From a checkpoint of a small transformer trained on Wikipedia.
Size: 14 layers, width 128, 4 heads of 32, MLP 512 SwiGLU, 5.83M parameters.
Architecture: RMSNorm before each block, no biases in attention or MLP, untied embeddings, attention and MLP in parallel.
Training: 256M tokens, 4259 steps.
Each number is 200 + 30 x the weight over its row's rms, rounded and kept within 0 to 999. Layers, rows and columns count from 0. The size before them is the row's rms in percent of the matrix's.

# down: layer 10 MLP down (transposed), 512x128, rms 0.132, rows 291-308, columns 0-127
# gate: layer 10 MLP gate, 512x128, rms 0.146, rows 292-309, columns 0-127
# up: layer 10 MLP up, 512x128, rms 0.134, rows 292-309, columns 0-127
down291,092,154,231,229,183,222,224,331,243,187,226,194,238,208,209,231,208,203,169,196,229,219,219,181,205,168,208,215,200,200,239,247,220,175,224,198,210,186,213,247,241,191,215,204,168,204,216,233,207,193,218,244,177,213,208,186,210,156,191,200,171,193,205,196,187,153,174,172,252,193,212,220,199,181,191,201,206,189,185,188,216,189,225,222,190,148,209,220,176,197,141,198,177,217,232,234,215,223,224,175,179,188,209,154,232,185,192,191,190,194,214,166,368,213,204,205,196,190,214,224,201,192,170,258,178,237,216,169,188
gate292,109,182,183,218,229,182,231,211,198,173,125,250,232,153,213,249,227,192,212,182,161,216,172,193,156,202,160,157,226,215,182,246,193,182,192,183,192,258,248,167,189,180,132,196,214,200,175,187,171,200,177,217,204,198,187,174,225,267,155,215,210,204,204,203,175,189,166,201,266,252,166,176,208,276,167,207,215,190,200,199,215,172,219,165,203,202,239,242,166,201,229,154,207,191,161,204,260,272,239,245,228,164,186,220,209,207,221,176,224,209,179,185,201,248,230,141,156,212,221,199,188,210,211,230,199,204,187,256,188
up292,106,188,231,239,200,193,205,159,200,202,224,217,176,215,250,144,195,232,219,232,171,226,163,178,227,195,198,206,253,167,267,200,189,160,203,226,221,142,206,202,169,200,237,221,235,190,183,197,175,151,177,167,126,275,229,188,182,183,153,176,189,224,189,155,206,163,186,237,249,227,130,226,160,137,191,244,181,239,172,172,210,230,204,241,174,221,200,254,196,226,137,213,179,247,185,213,149,167,178,169,160,213,181,200,190,178,183,174,144,199,211,214,204,185,196,220,213,192,203,219,187,190,255,191,186,181,211,201,199
down292,105,203,191,176,220,157,201,232,203,178,235,184,166,222,217,166,184,205,189,172,213,223,197,157,226,220,207,229,162,159,219,202,212,184,252,119,232,190,136,211,181,202,158,170,251,182,203,215,177,148,201,188,175,205,191,199,204,192,243,228,125,131,197,176,203,193,189,203,206,194,270,211,198,170,207,191,173,224,215,242,179,191,238,191,189,208,172,157,241,205,193,197,192,205,161,212,195,175,236,208,192,210,163,180,243,187,173,154,198,221,195,224,332,177,144,175,180,183,196,229,167,257,204,170,224,173,209,197,204
gate293,096,237,190,182,197,158,187,217,156,251,153,216,243,166,225,174,196,140,223,152,237,223,197,179,238,234,208,250,185,153,144,170,177,178,210,187,175,213,190,219,200,167,172,225,185,176,199,175,223,261,191,251,240,222,205,135,214,175,156,213,204,255,154,174,156,180,226,159,178,192,193,234,176,182,219,174,247,249,192,254,197,215,176,180,237,184,234,207,214,233,196,209,219,195,186,183,193,210,146,217,235,179,174,171,160,208,220,220,161,235,199,210,198,226,201,170,186,246,172,258,184,125,170,198,174,187,218,199,174
up293,100,192,207,202,152,199,210,189,190,220,223,175,230,193,244,188,129,196,258,202,237,243,172,203,190,168,213,198,213,205,194,132,134,174,227,204,185,164,201,200,245,204,241,226,243,169,162,213,174,177,214,250,110,265,221,170,172,192,168,184,154,208,176,199,172,179,199,224,238,229,213,231,241,229,221,224,164,235,178,179,216,248,174,213,151,198,226,173,226,227,137,243,205,197,186,175,209,236,285,190,193,202,200,221,167,168,219,222,187,183,168,178,185,214,219,199,203,187,220,232,205,230,225,228,177,161,228,157,189
down293,099,142,199,220,244,201,165,129,197,186,199,184,231,213,211,215,216,230,203,169,202,212,187,255,222,191,172,255,135,214,189,210,166,235,145,242,157,204,159,227,206,190,153,145,222,207,180,182,109,155,245,182,189,205,249,236,189,175,252,186,246,206,195,194,203,233,226,217,224,198,162,231,188,185,187,241,204,220,231,233,237,222,173,238,181,187,181,204,147,179,156,222,201,225,177,229,148,215,187,206,184,159,202,195,122,200,210,218,171,151,257,168,190,164,184,204,202,217,222,200,167,196,184,188,200,214,212,220,191
gate294,083,251,239,220,176,222,228,169,216,230,212,190,203,232,121,233,156,205,189,165,176,215,207,234,148,138,139,245,199,193,250,229,225,200,215,141,201,245,196,177,223,183,181,187,260,227,185,212,197,174,159,154,203,205,213,219,213,178,169,212,179,191,209,224,179,250,210,178,227,225,169,173,205,197,187,186,185,170,206,209,222,131,181,191,175,197,263,135,169,231,169,200,231,202,170,232,173,245,215,225,219,127,220,172,189,142,207,149,205,229,183,232,224,199,257,230,202,211,221,196,192,199,239,207,191,176,201,169,224
up294,086,199,196,247,153,183,231,157,165,221,208,224,165,203,241,189,149,199,255,207,234,207,243,153,199,219,230,159,182,233,240,185,192,228,186,211,220,251,193,183,206,166,181,218,203,197,238,203,206,166,201,195,221,206,191,268,190,177,210,223,216,182,195,204,230,180,250,213,226,232,200,200,156,216,200,204,194,178,212,244,244,237,183,210,200,203,235,199,192,166,219,111,244,127,245,175,237,181,172,249,235,161,212,160,179,180,176,204,249,212,206,134,198,183,192,176,128,169,188,181,252,179,190,175,268,208,202,197,201
down294,085,226,156,192,223,217,225,202,194,187,189,197,203,195,210,124,240,215,215,203,211,184,172,211,267,235,196,204,269,161,211,193,180,180,175,209,244,237,214,257,185,183,209,197,214,200,207,156,195,217,183,201,245,235,224,237,205,175,213,146,220,233,239,225,179,145,179,182,178,136,218,241,181,170,239,185,242,225,189,186,168,168,213,218,161,200,163,216,174,249,218,250,178,245,232,154,175,187,249,162,183,204,190,195,120,194,189,168,152,204,131,215,137,203,215,197,221,183,155,220,230,165,189,171,203,186,211,226,206
gate295,116,209,191,207,210,257,208,231,220,226,166,200,195,216,219,186,152,209,191,149,218,177,215,210,148,177,227,218,214,198,214,204,190,225,247,183,187,204,215,212,218,188,179,191,154,204,233,181,185,221,158,168,184,227,169,256,197,201,236,171,232,146,204,200,133,217,178,175,176,186,224,188,198,251,189,203,162,188,217,255,204,182,217,173,227,155,243,188,178,158,164,204,218,237,242,138,242,219,159,195,216,237,212,266,113,233,186,206,225,209,245,270,209,206,214,181,245,168,190,232,168,168,125,176,172,186,202,233,193
up295,113,197,156,217,237,208,251,193,154,141,240,211,213,185,230,197,222,233,245,169,192,186,175,245,149,198,202,220,182,245,192,158,225,190,200,162,251,181,206,186,193,214,181,171,238,226,182,196,158,148,217,164,197,191,186,188,208,253,162,197,177,206,226,254,146,172,226,213,204,269,199,234,214,221,196,214,197,208,173,214,222,207,198,187,166,206,189,204,236,208,186,162,186,255,219,199,217,168,178,151,166,157,104,197,131,162,141,199,186,162,181,209,183,167,179,183,208,181,195,160,203,164,193,232,265,211,178,196,170
down295,112,225,155,179,221,240,179,186,173,151,231,164,218,219,224,249,223,248,198,219,160,237,182,243,234,237,208,235,250,171,217,217,174,220,198,175,216,227,192,175,200,214,140,216,179,209,192,203,219,213,167,187,171,176,221,256,171,214,214,192,217,225,174,227,202,172,211,216,151,188,184,215,183,208,176,190,227,196,162,158,196,238,250,171,217,179,214,258,139,206,212,144,228,209,168,209,233,181,193,220,228,208,210,174,249,166,172,229,209,181,203,198,141,165,237,253,149,224,222,125,171,164,248,207,130,214,177,224,225
gate296,115,209,206,271,242,190,255,186,197,226,235,252,205,144,207,219,217,205,233,240,186,215,125,188,201,199,212,190,207,212,230,251,181,156,227,181,203,160,210,214,207,145,182,190,236,183,138,234,174,142,189,171,166,174,240,179,215,209,167,194,198,230,171,188,225,188,214,225,234,223,149,205,212,247,216,214,234,198,203,195,261,230,193,254,193,248,171,191,199,222,163,218,200,205,203,235,172,229,164,190,218,176,197,197,179,187,166,218,172,201,214,155,237,227,203,188,138,172,159,200,213,148,208,286,254,197,232,189,206
up296,111,202,242,202,212,162,183,192,241,188,209,170,175,246,136,200,197,179,215,224,203,178,251,196,211,240,200,230,268,185,210,191,200,218,234,195,183,181,182,246,171,159,197,232,208,212,210,165,171,217,137,193,200,185,159,216,166,189,204,205,153,195,198,174,204,115,168,255,220,187,187,194,226,222,140,194,208,193,238,158,218,210,188,253,219,164,191,203,296,170,213,220,229,204,220,219,225,172,185,170,201,130,201,160,239,200,187,195,192,255,165,202,211,252,213,244,244,223,182,237,167,143,199,201,209,176,223,182,236
down296,109,216,209,205,184,194,195,205,131,166,246,215,265,190,145,226,235,164,232,188,161,167,182,192,185,198,191,164,199,161,219,181,138,173,200,194,224,229,242,227,194,169,216,163,214,214,222,169,226,187,181,240,245,212,209,179,170,273,216,242,271,203,188,222,209,241,180,167,174,192,174,242,166,216,232,215,161,182,188,168,176,161,204,155,250,226,169,193,147,174,206,224,227,243,175,219,243,214,155,171,236,195,229,225,235,169,196,175,165,208,238,216,213,202,231,237,188,176,200,185,197,199,213,205,165,240,243,269,173
gate297,096,158,219,199,233,239,185,232,181,240,186,205,229,170,195,228,178,213,153,205,196,155,221,211,173,154,149,172,185,206,191,235,175,207,237,192,191,157,270,169,190,219,202,166,181,177,198,262,186,198,228,186,243,197,242,248,207,219,207,147,221,189,231,206,191,239,217,199,230,191,220,223,175,202,258,200,185,217,243,195,246,222,197,237,170,216,137,179,186,209,195,197,172,186,163,244,156,193,191,182,211,305,179,219,236,178,175,224,192,202,248,214,208,156,183,125,268,183,184,176,162,202,223,234,196,198,162,225,210
up297,097,199,166,194,181,153,193,200,153,157,198,230,189,193,178,186,164,219,180,209,210,242,156,210,165,209,163,215,190,249,147,241,191,196,183,207,222,226,179,185,198,221,171,227,201,203,228,180,186,240,158,223,196,172,201,185,204,252,291,190,248,173,147,218,205,171,246,191,141,182,238,245,235,192,182,186,149,210,172,170,195,204,206,207,176,147,174,235,180,220,230,219,204,153,210,153,134,229,205,189,171,242,152,204,173,181,221,222,206,171,189,221,183,193,150,208,177,142,207,201,256,203,182,152,150,205,227,181,141
down297,102,162,197,176,193,232,215,250,183,239,193,189,215,180,187,172,183,187,207,243,221,214,260,216,200,256,164,188,145,169,119,193,182,221,237,199,204,206,212,134,240,206,261,191,209,97,214,175,199,227,186,204,228,198,186,158,185,212,171,216,201,214,192,217,148,232,175,180,225,228,204,198,176,209,249,223,163,194,223,185,206,183,220,179,215,218,166,174,204,234,199,184,167,235,205,162,137,226,236,133,235,192,244,167,229,201,246,191,202,211,198,233,232,226,190,189,226,199,174,126,212,168,208,210,184,179,200,255,228
gate298,095,176,193,168,249,191,243,210,159,219,205,212,226,203,187,174,133,189,161,193,184,189,153,211,183,181,185,220,197,214,164,187,162,141,199,181,131,212,245,255,190,194,174,175,242,164,211,192,208,195,243,190,198,249,218,182,165,179,143,213,185,200,176,154,120,185,227,215,214,194,218,227,187,208,214,182,230,191,238,251,146,261,171,198,147,200,181,192,263,202,234,230,161,182,208,234,219,229,210,254,186,193,150,256,179,257,209,209,181,168,200,209,192,215,186,214,226,209,166,253,200,249,210,218,183,213,236,204,182
up298,102,136,216,204,219,193,214,165,214,253,204,218,212,262,203,136,203,236,207,209,171,165,159,148,177,215,146,189,212,198,221,165,178,182,185,142,209,152,200,177,206,216,225,245,209,169,188,198,198,188,205,141,178,234,222,200,202,205,179,171,144,250,213,219,180,192,205,186,180,193,204,168,154,218,186,182,228,215,251,250,180,204,155,204,205,201,226,181,260,202,176,198,222,183,167,221,165,193,256,175,145,177,197,198,197,197,212,160,142,186,259,180,228,203,242,270,214,193,246,193,243,223,242,252,245,171,224,215,200
down298,103,205,205,215,194,177,190,131,171,132,287,276,187,211,210,242,214,229,196,138,173,200,182,225,170,196,162,179,233,205,163,231,208,199,234,196,235,170,219,142,227,176,160,204,202,218,175,203,180,201,232,195,195,163,203,216,231,261,183,180,237,189,205,206,196,205,176,198,161,226,235,193,228,185,200,201,170,211,221,205,161,227,181,206,206,230,171,175,169,201,194,207,174,170,175,191,231,247,166,145,190,176,211,192,229,165,185,202,194,231,166,235,139,178,251,187,209,248,218,193,156,196,169,125,212,221,233,164,268
gate299,099,238,185,212,210,232,169,218,245,226,184,195,198,197,211,171,188,246,204,229,189,210,156,233,153,192,178,239,274,214,160,168,176,205,189,198,211,242,192,202,233,213,165,182,179,177,212,190,201,229,201,225,201,243,181,206,180,227,207,164,226,210,165,168,166,200,184,156,173,210,198,224,187,202,198,202,152,225,174,183,181,194,226,194,211,251,187,187,199,180,118,257,211,185,240,170,243,180,177,241,207,144,246,208,206,205,119,213,207,234,199,256,204,235,144,245,247,184,182,194,227,235,167,188,180,256,220,110,174
up299,099,198,208,174,238,157,216,213,262,180,160,255,213,164,198,241,225,202,190,170,159,160,198,213,202,171,222,179,201,228,230,198,217,173,174,175,233,206,236,179,186,253,219,220,204,235,243,214,220,165,217,145,203,223,151,200,171,116,216,204,127,197,182,188,218,246,201,196,224,190,261,176,237,171,247,174,226,248,139,182,255,158,176,170,175,263,266,216,201,192,180,210,201,235,214,205,215,175,247,205,212,215,196,152,213,161,209,206,213,185,253,183,210,164,194,199,242,172,170,186,194,226,221,217,178,216,217,217,208
down299,099,189,260,164,238,208,236,149,181,206,196,182,191,152,157,253,236,193,181,197,234,209,223,188,215,231,209,194,244,250,180,220,147,238,216,244,202,162,266,151,198,225,220,261,186,156,240,190,228,250,244,176,213,230,178,175,233,195,173,181,179,166,239,273,251,175,234,195,204,213,199,218,184,187,173,229,217,237,206,154,201,195,178,227,216,184,205,251,186,217,191,188,190,275,156,163,219,206,218,201,189,201,223,136,210,183,235,184,235,212,211,168,173,224,176,192,162,170,220,192,188,192,224,250,214,210,240,208,196
gate300,096,175,140,191,165,204,216,216,211,199,130,151,205,160,161,199,212,230,202,258,172,181,203,183,173,186,211,275,232,187,176,230,199,210,223,192,223,248,223,163,250,162,194,209,167,196,198,107,216,215,153,179,216,245,197,186,172,212,243,200,193,202,195,176,138,262,162,145,211,199,233,217,196,259,141,252,151,206,162,180,235,184,211,209,185,131,234,206,222,194,212,186,211,201,181,216,212,180,192,185,235,208,223,212,201,188,191,200,261,224,186,223,219,224,215,204,216,177,217,275,185,201,182,179,193,211,208,172,187
up300,093,147,251,190,202,268,228,230,191,160,234,232,232,179,239,209,178,186,255,186,218,227,179,226,193,202,151,178,202,250,247,184,229,201,218,182,220,182,179,208,183,193,162,199,248,137,216,262,197,179,191,247,234,164,208,208,187,167,135,195,254,168,200,189,220,164,224,220,170,251,184,180,196,179,242,179,246,128,245,192,198,198,227,202,225,210,215,204,190,155,185,246,186,156,214,184,210,222,199,195,226,217,178,183,172,225,256,194,182,223,222,156,211,186,228,198,125,178,162,193,221,171,216,250,224,182,189,217,226
down300,103,231,245,181,161,201,216,261,176,223,236,213,251,163,214,222,177,160,196,226,175,157,189,194,183,203,166,206,216,207,219,184,195,216,245,173,218,207,208,172,167,206,160,240,165,136,191,185,223,199,138,202,242,170,233,199,178,180,165,170,235,185,213,187,155,233,226,173,170,239,214,203,175,178,186,156,254,138,187,119,202,200,233,197,218,240,191,213,147,207,196,253,218,222,240,185,213,200,172,173,237,232,207,167,175,187,196,177,210,176,211,216,284,219,153,179,153,144,144,207,226,167,201,196,210,200,190,227,208
gate301,101,199,203,204,234,221,249,228,187,201,241,216,163,186,116,282,185,203,236,133,165,184,203,189,162,157,225,223,173,230,193,205,165,209,188,199,195,235,221,203,201,196,154,187,167,180,215,210,222,237,246,181,224,230,241,200,105,211,211,207,233,185,241,234,176,195,222,217,218,212,191,194,217,199,231,155,171,180,241,218,246,243,231,209,191,150,220,174,236,138,214,151,247,212,196,169,210,201,222,234,251,171,200,195,181,225,197,216,242,209,208,184,183,213,212,177,179,223,140,220,210,180,166,179,206,195,272,185,176
up301,106,243,188,258,214,259,137,204,155,183,175,190,189,185,227,192,197,154,195,172,213,177,267,171,216,207,160,217,189,216,146,186,147,215,188,262,207,263,209,265,238,213,199,203,185,222,216,240,207,202,211,192,174,146,214,159,224,181,238,260,251,208,248,227,194,207,181,187,210,255,197,231,223,152,174,273,204,182,200,201,239,178,223,214,197,182,164,234,165,193,223,206,189,237,226,224,240,200,184,238,219,205,157,233,226,194,171,214,207,181,199,208,188,165,224,175,228,191,241,144,176,215,178,197,153,221,170,203,221
down301,107,191,201,263,190,173,241,198,209,154,179,244,212,199,219,183,184,206,226,203,177,172,151,257,200,148,213,179,180,214,234,222,226,160,195,204,238,193,161,215,180,181,212,158,212,207,193,193,176,148,174,205,227,225,150,202,201,186,174,197,178,171,246,182,263,211,253,181,208,187,175,169,227,186,136,210,212,179,246,233,166,200,242,208,223,256,234,215,238,197,216,218,213,174,174,168,247,245,215,174,194,189,194,199,141,178,189,176,125,215,247,238,206,168,221,202,231,191,260,213,220,233,235,251,159,146,176,180,239
gate302,090,199,228,206,232,205,247,185,233,233,208,253,187,165,173,206,231,238,211,221,209,216,166,188,201,174,173,221,190,233,217,237,228,185,181,213,220,149,182,206,178,156,146,159,309,188,181,259,171,155,237,254,153,166,216,212,160,217,224,208,202,252,160,244,245,222,264,240,181,262,187,210,156,175,198,209,157,169,188,200,186,217,200,233,160,238,207,207,213,186,175,207,196,218,195,204,203,274,235,200,202,223,212,241,218,187,196,176,203,219,209,171,239,201,206,191,169,136,184,210,213,186,206,203,175,189,244,208,230
up302,092,193,174,147,191,187,197,205,203,209,190,185,208,196,229,163,233,165,231,229,223,249,216,225,208,195,228,205,196,264,181,229,207,186,180,187,222,162,184,197,200,224,201,185,251,205,207,263,200,192,241,215,147,100,229,178,212,218,244,188,180,145,241,226,232,201,192,237,168,170,205,170,241,197,232,175,184,194,187,193,159,266,179,225,208,232,174,194,239,197,137,193,161,164,244,168,233,193,208,188,215,184,235,170,206,130,184,266,177,210,228,188,187,154,209,182,161,202,174,142,214,190,183,228,157,216,214,145,206
down302,092,227,189,129,233,162,147,229,204,197,155,172,192,196,223,236,236,177,176,207,235,190,183,161,220,197,169,238,194,209,222,153,242,236,178,199,218,227,248,238,165,232,219,229,156,223,217,272,239,171,180,188,206,204,190,158,208,154,161,192,170,166,211,206,171,247,231,200,259,194,194,231,226,193,203,204,170,188,174,184,184,188,154,209,183,242,151,217,202,219,169,205,289,198,190,195,157,165,204,255,156,230,172,155,179,219,212,185,244,184,204,157,241,211,188,177,248,157,195,190,178,209,198,190,239,175,175,163,199
gate303,105,187,273,213,218,220,228,221,181,195,208,217,177,116,165,222,136,147,208,186,219,212,194,205,198,257,233,222,203,180,180,213,185,203,168,242,199,167,215,225,242,184,204,214,179,194,205,202,206,252,255,189,196,175,227,199,138,208,208,170,181,192,181,247,215,188,174,231,213,176,179,145,210,186,184,196,236,191,132,228,161,197,199,204,197,158,189,188,163,159,205,218,181,130,248,209,142,175,173,213,217,237,190,193,260,279,195,151,220,193,179,209,195,226,228,184,193,212,179,271,227,170,202,187,228,163,194,169,221
up303,099,203,195,217,199,252,248,228,230,221,191,214,218,211,210,236,228,206,161,173,189,215,199,211,219,247,231,247,213,196,213,155,211,204,263,247,216,210,231,185,233,241,191,182,186,193,187,181,223,150,172,229,176,236,195,191,243,147,173,199,159,246,176,229,226,207,263,159,188,166,170,207,238,217,149,218,230,302,204,165,189,146,223,208,213,215,172,208,204,161,213,177,208,252,190,179,239,147,166,223,156,190,170,225,211,197,191,138,213,181,236,186,223,173,146,221,230,213,184,223,240,201,229,152,187,170,210,187,224
down303,102,188,234,201,180,201,186,219,204,161,204,254,218,269,202,220,165,169,205,211,194,173,232,207,200,222,219,181,179,192,219,220,215,238,176,239,204,169,193,180,215,153,212,192,214,189,184,208,196,157,188,146,169,181,174,307,198,224,233,195,213,196,163,275,223,190,200,219,238,188,201,216,203,145,223,175,177,187,201,151,216,238,202,276,166,252,228,198,209,196,172,226,232,188,182,207,202,233,209,166,240,177,226,209,220,165,238,183,201,192,149,202,159,150,206,181,199,218,167,227,188,252,201,187,152,99,191,164,226
gate304,110,167,239,177,178,181,229,188,220,222,217,227,198,206,149,215,203,210,180,172,191,223,165,181,170,202,181,175,274,198,200,199,232,224,212,200,190,206,236,204,204,178,218,209,168,219,200,180,217,197,178,222,207,244,146,163,223,211,199,259,230,203,169,137,155,214,188,161,177,210,188,176,210,218,132,186,234,196,110,203,164,147,196,168,233,133,229,222,268,211,179,189,205,210,219,206,187,240,222,214,219,223,207,194,189,176,247,178,230,175,233,195,227,215,198,199,117,203,176,232,242,196,131,164,155,201,246,163,165
up304,105,200,227,189,202,220,219,188,193,207,203,176,180,263,192,194,256,230,234,201,193,237,209,243,201,172,175,165,196,260,239,235,193,200,214,234,178,206,179,209,187,171,173,130,184,230,204,163,188,242,220,253,276,201,189,171,187,207,211,163,207,164,204,215,238,154,193,182,202,145,217,237,219,202,203,222,228,194,172,221,166,266,167,218,193,173,164,248,260,196,208,142,185,265,214,174,154,166,205,110,217,185,175,250,162,205,191,198,186,185,180,193,227,138,220,210,220,198,182,172,226,237,217,206,171,208,207,168,176
down304,106,186,210,217,124,209,198,181,180,207,180,234,161,200,219,215,192,232,193,230,207,153,207,210,224,189,240,152,205,241,243,175,197,218,155,215,236,209,186,179,205,174,202,226,143,139,164,197,225,257,228,192,181,173,262,206,201,168,239,184,215,172,212,204,221,168,241,197,220,186,168,194,163,229,225,192,213,194,178,188,207,219,151,241,137,241,238,125,205,252,192,199,229,242,220,240,178,167,229,246,189,174,207,180,208,177,224,213,225,210,174,111,186,191,195,154,173,226,205,200,201,197,227,181,226,153,144,174,155
gate305,088,174,200,165,206,261,188,218,230,240,189,191,186,219,146,198,174,216,215,192,183,223,234,189,195,176,233,154,201,203,187,246,184,167,166,159,226,189,227,171,280,198,166,271,194,158,153,202,166,208,243,205,237,203,193,241,230,193,191,201,177,176,181,211,198,242,152,251,195,196,195,210,198,178,206,230,201,183,263,145,198,203,235,249,158,158,171,203,165,218,194,176,235,226,235,242,166,176,158,262,148,188,155,217,195,237,193,242,223,206,202,207,209,177,201,186,212,241,215,230,220,240,190,211,228,237,188,125,218
up305,098,117,250,211,231,218,214,202,174,193,212,197,236,217,207,189,242,229,238,197,234,192,139,224,179,172,183,206,202,209,203,184,219,185,200,198,178,194,214,212,181,207,210,190,225,180,353,222,235,212,190,183,202,165,234,189,172,196,202,195,248,184,202,181,224,162,180,257,193,180,175,196,163,205,197,219,200,222,125,177,204,168,218,223,190,195,223,160,179,179,180,230,200,177,145,201,182,181,147,201,190,182,250,171,276,188,169,206,171,218,250,185,185,180,179,206,217,231,209,232,221,190,169,223,224,146,233,197,241
down305,098,175,200,223,183,211,191,188,214,207,185,251,314,213,229,199,238,202,219,242,219,196,218,252,221,193,251,240,206,192,172,206,235,215,198,144,174,200,174,215,225,244,175,174,260,162,236,141,214,264,164,131,222,223,198,196,231,215,189,190,212,193,178,172,202,217,179,191,196,163,210,232,215,199,160,195,188,191,217,212,187,173,206,221,160,208,177,258,196,227,225,247,220,185,168,205,170,203,239,188,209,230,173,213,173,238,172,183,244,255,183,234,214,203,182,161,154,180,264,227,241,223,162,183,233,173,192,154,180
gate306,094,222,186,190,221,147,254,222,186,208,181,240,207,160,204,232,185,203,172,183,161,203,183,255,214,235,203,188,191,137,198,227,168,239,219,206,203,197,190,229,222,178,195,191,226,189,174,155,216,179,119,215,177,180,230,220,219,213,209,221,208,204,149,152,219,246,209,183,172,188,221,193,146,231,229,223,276,226,178,154,202,117,215,199,155,184,244,246,200,204,228,200,223,161,202,199,244,185,237,256,218,188,245,253,138,175,162,180,232,196,164,214,191,221,206,213,210,183,198,229,166,147,201,178,239,200,177,207,244
up306,099,264,221,148,201,176,173,215,188,206,208,169,245,164,180,157,227,162,216,230,169,170,195,161,146,220,155,190,199,169,190,227,233,211,249,143,221,281,178,232,186,173,168,227,154,183,229,207,203,155,174,194,214,141,239,192,187,229,200,168,192,205,199,188,210,237,166,205,201,186,198,211,186,191,251,143,179,206,219,270,206,156,173,193,214,176,173,145,183,228,251,186,296,219,149,220,189,166,221,223,205,159,185,222,199,193,191,220,174,211,201,178,205,196,226,165,209,204,232,156,161,206,215,187,188,171,218,206,225
down306,098,214,166,186,202,215,191,257,154,210,191,187,177,169,216,176,214,261,183,141,168,159,177,239,164,204,216,180,202,212,202,191,212,171,182,186,180,150,227,218,176,246,213,202,229,237,190,219,209,219,174,234,248,217,204,182,172,249,216,213,242,217,281,205,191,168,181,227,211,243,198,186,213,189,243,252,254,212,183,171,244,215,242,183,199,229,249,214,179,199,216,133,211,237,169,216,225,162,167,162,210,205,235,250,227,152,226,195,220,158,217,201,235,196,185,210,235,198,152,209,167,191,170,209,194,218,276,252,152
gate307,094,228,185,202,192,202,244,216,173,229,208,223,180,129,176,233,212,235,205,193,190,193,139,226,245,276,162,221,181,202,194,181,223,177,195,206,183,177,193,198,226,190,258,247,207,180,200,229,213,199,156,210,116,274,168,172,194,214,194,179,215,164,196,185,179,251,249,242,149,171,265,213,244,251,209,226,188,212,150,210,189,213,171,214,196,190,241,193,196,236,202,228,204,177,231,213,178,212,178,163,150,150,205,174,201,224,176,197,270,192,187,238,213,184,219,160,180,188,165,185,211,193,176,156,200,187,258,229,218
up307,089,258,223,244,199,195,226,211,218,198,201,196,173,131,175,210,220,196,215,209,226,196,155,188,168,224,215,203,201,186,221,141,172,202,171,199,178,256,201,204,238,245,206,197,231,172,222,175,170,194,172,238,211,240,156,180,165,199,251,208,228,142,133,194,216,169,193,172,233,203,195,267,255,164,207,205,206,186,122,236,187,164,207,217,180,173,234,202,150,173,186,219,217,182,271,209,275,210,149,204,208,196,225,184,212,172,161,190,136,203,207,210,184,166,237,193,133,203,202,211,188,204,167,207,175,199,156,196,223
down307,084,171,191,187,157,233,136,207,177,240,230,239,231,266,175,172,185,158,212,206,235,198,205,277,214,176,194,202,182,146,166,264,168,177,178,249,247,250,255,202,227,202,192,201,181,229,181,206,246,165,241,162,233,182,209,234,232,191,199,234,211,189,229,137,185,207,148,176,197,166,163,176,185,181,234,201,233,177,218,266,214,167,171,196,182,185,215,218,191,152,172,206,190,191,178,232,210,216,203,186,200,187,235,211,148,190,185,212,180,159,185,189,129,200,181,221,238,208,220,156,168,185,183,239,169,159,187,196,209
gate308,089,210,193,182,208,186,177,183,237,203,209,189,191,196,181,179,207,207,154,211,177,187,165,223,165,202,138,178,201,212,193,184,173,211,214,221,171,188,199,291,158,250,188,219,223,204,109,142,180,181,182,208,211,244,190,221,192,233,197,167,206,238,205,157,182,172,198,195,271,141,166,199,152,194,229,214,125,183,195,174,233,222,216,210,174,201,190,175,216,139,182,208,206,220,211,244,209,189,216,164,209,167,182,229,223,258,211,155,159,170,203,208,203,197,235,112,194,179,194,195,197,213,240,269,179,178,185,214,157
up308,096,201,230,176,173,224,233,159,197,236,234,181,211,211,185,162,246,155,187,196,198,162,222,217,210,199,178,221,210,189,204,172,187,219,155,206,152,141,201,276,140,197,248,183,239,215,100,161,235,193,181,210,198,198,197,146,181,176,212,212,231,186,189,100,197,160,232,206,208,211,167,210,178,151,206,212,177,203,189,242,166,205,230,168,177,171,199,207,190,209,187,166,308,232,187,229,230,242,181,236,169,191,216,195,211,161,210,212,204,172,192,167,197,152,219,198,192,203,226,215,178,198,236,231,199,207,184,204,195
down308,098,208,216,197,235,243,193,222,198,229,185,136,158,171,210,235,220,160,222,191,137,214,197,227,208,204,259,193,176,213,171,208,207,186,201,191,229,283,240,185,199,176,163,212,128,175,218,222,206,225,188,179,272,205,169,206,170,180,213,265,196,132,176,208,197,199,216,225,167,222,221,123,224,213,208,194,244,213,219,200,183,214,251,197,199,237,190,189,226,147,215,193,193,206,178,181,203,160,157,192,197,163,193,187,193,211,154,238,229,254,207,232,218,184,129,196,229,268,190,234,192,181,181,151,226,235,202,192,208
gate309,098,212,189,209,193,215,199,190,192,178,204,195,186,166,201,210,207,237,238,206,173,147,192,213,191,210,189,175,240,152,230,206,132,178,192,234,194,177,216,216,240,162,167,244,197,186,199,207,206,219,230,180,176,197,254,214,173,258,190,245,167,229,168,139,209,212,133,174,227,201,223,220,201,190,168,186,198,197,206,152,167,175,233,198,209,187,221,253,173,156,212,233,214,171,154,226,176,236,217,208,180,223,256,156,246,199,131,229,251,213,223,154,180,220,232,160,148,131,189,176,201,180,224,247,221,245,196,132,190
up309,103,175,160,208,191,257,200,213,162,253,218,170,220,220,179,156,184,219,154,207,218,233,171,173,240,158,208,185,135,182,227,202,201,188,195,178,216,225,150,247,164,213,223,138,182,203,205,220,236,136,140,189,147,229,165,189,244,148,205,174,215,163,222,223,159,170,195,172,231,199,213,232,168,199,200,253,218,184,155,178,226,197,168,201,166,171,246,199,179,265,138,218,219,184,192,201,214,251,194,213,190,224,178,249,180,199,206,230,163,169,213,181,232,177,161,196,168,215,219,207,189,201,209,196,164,221,214,222,128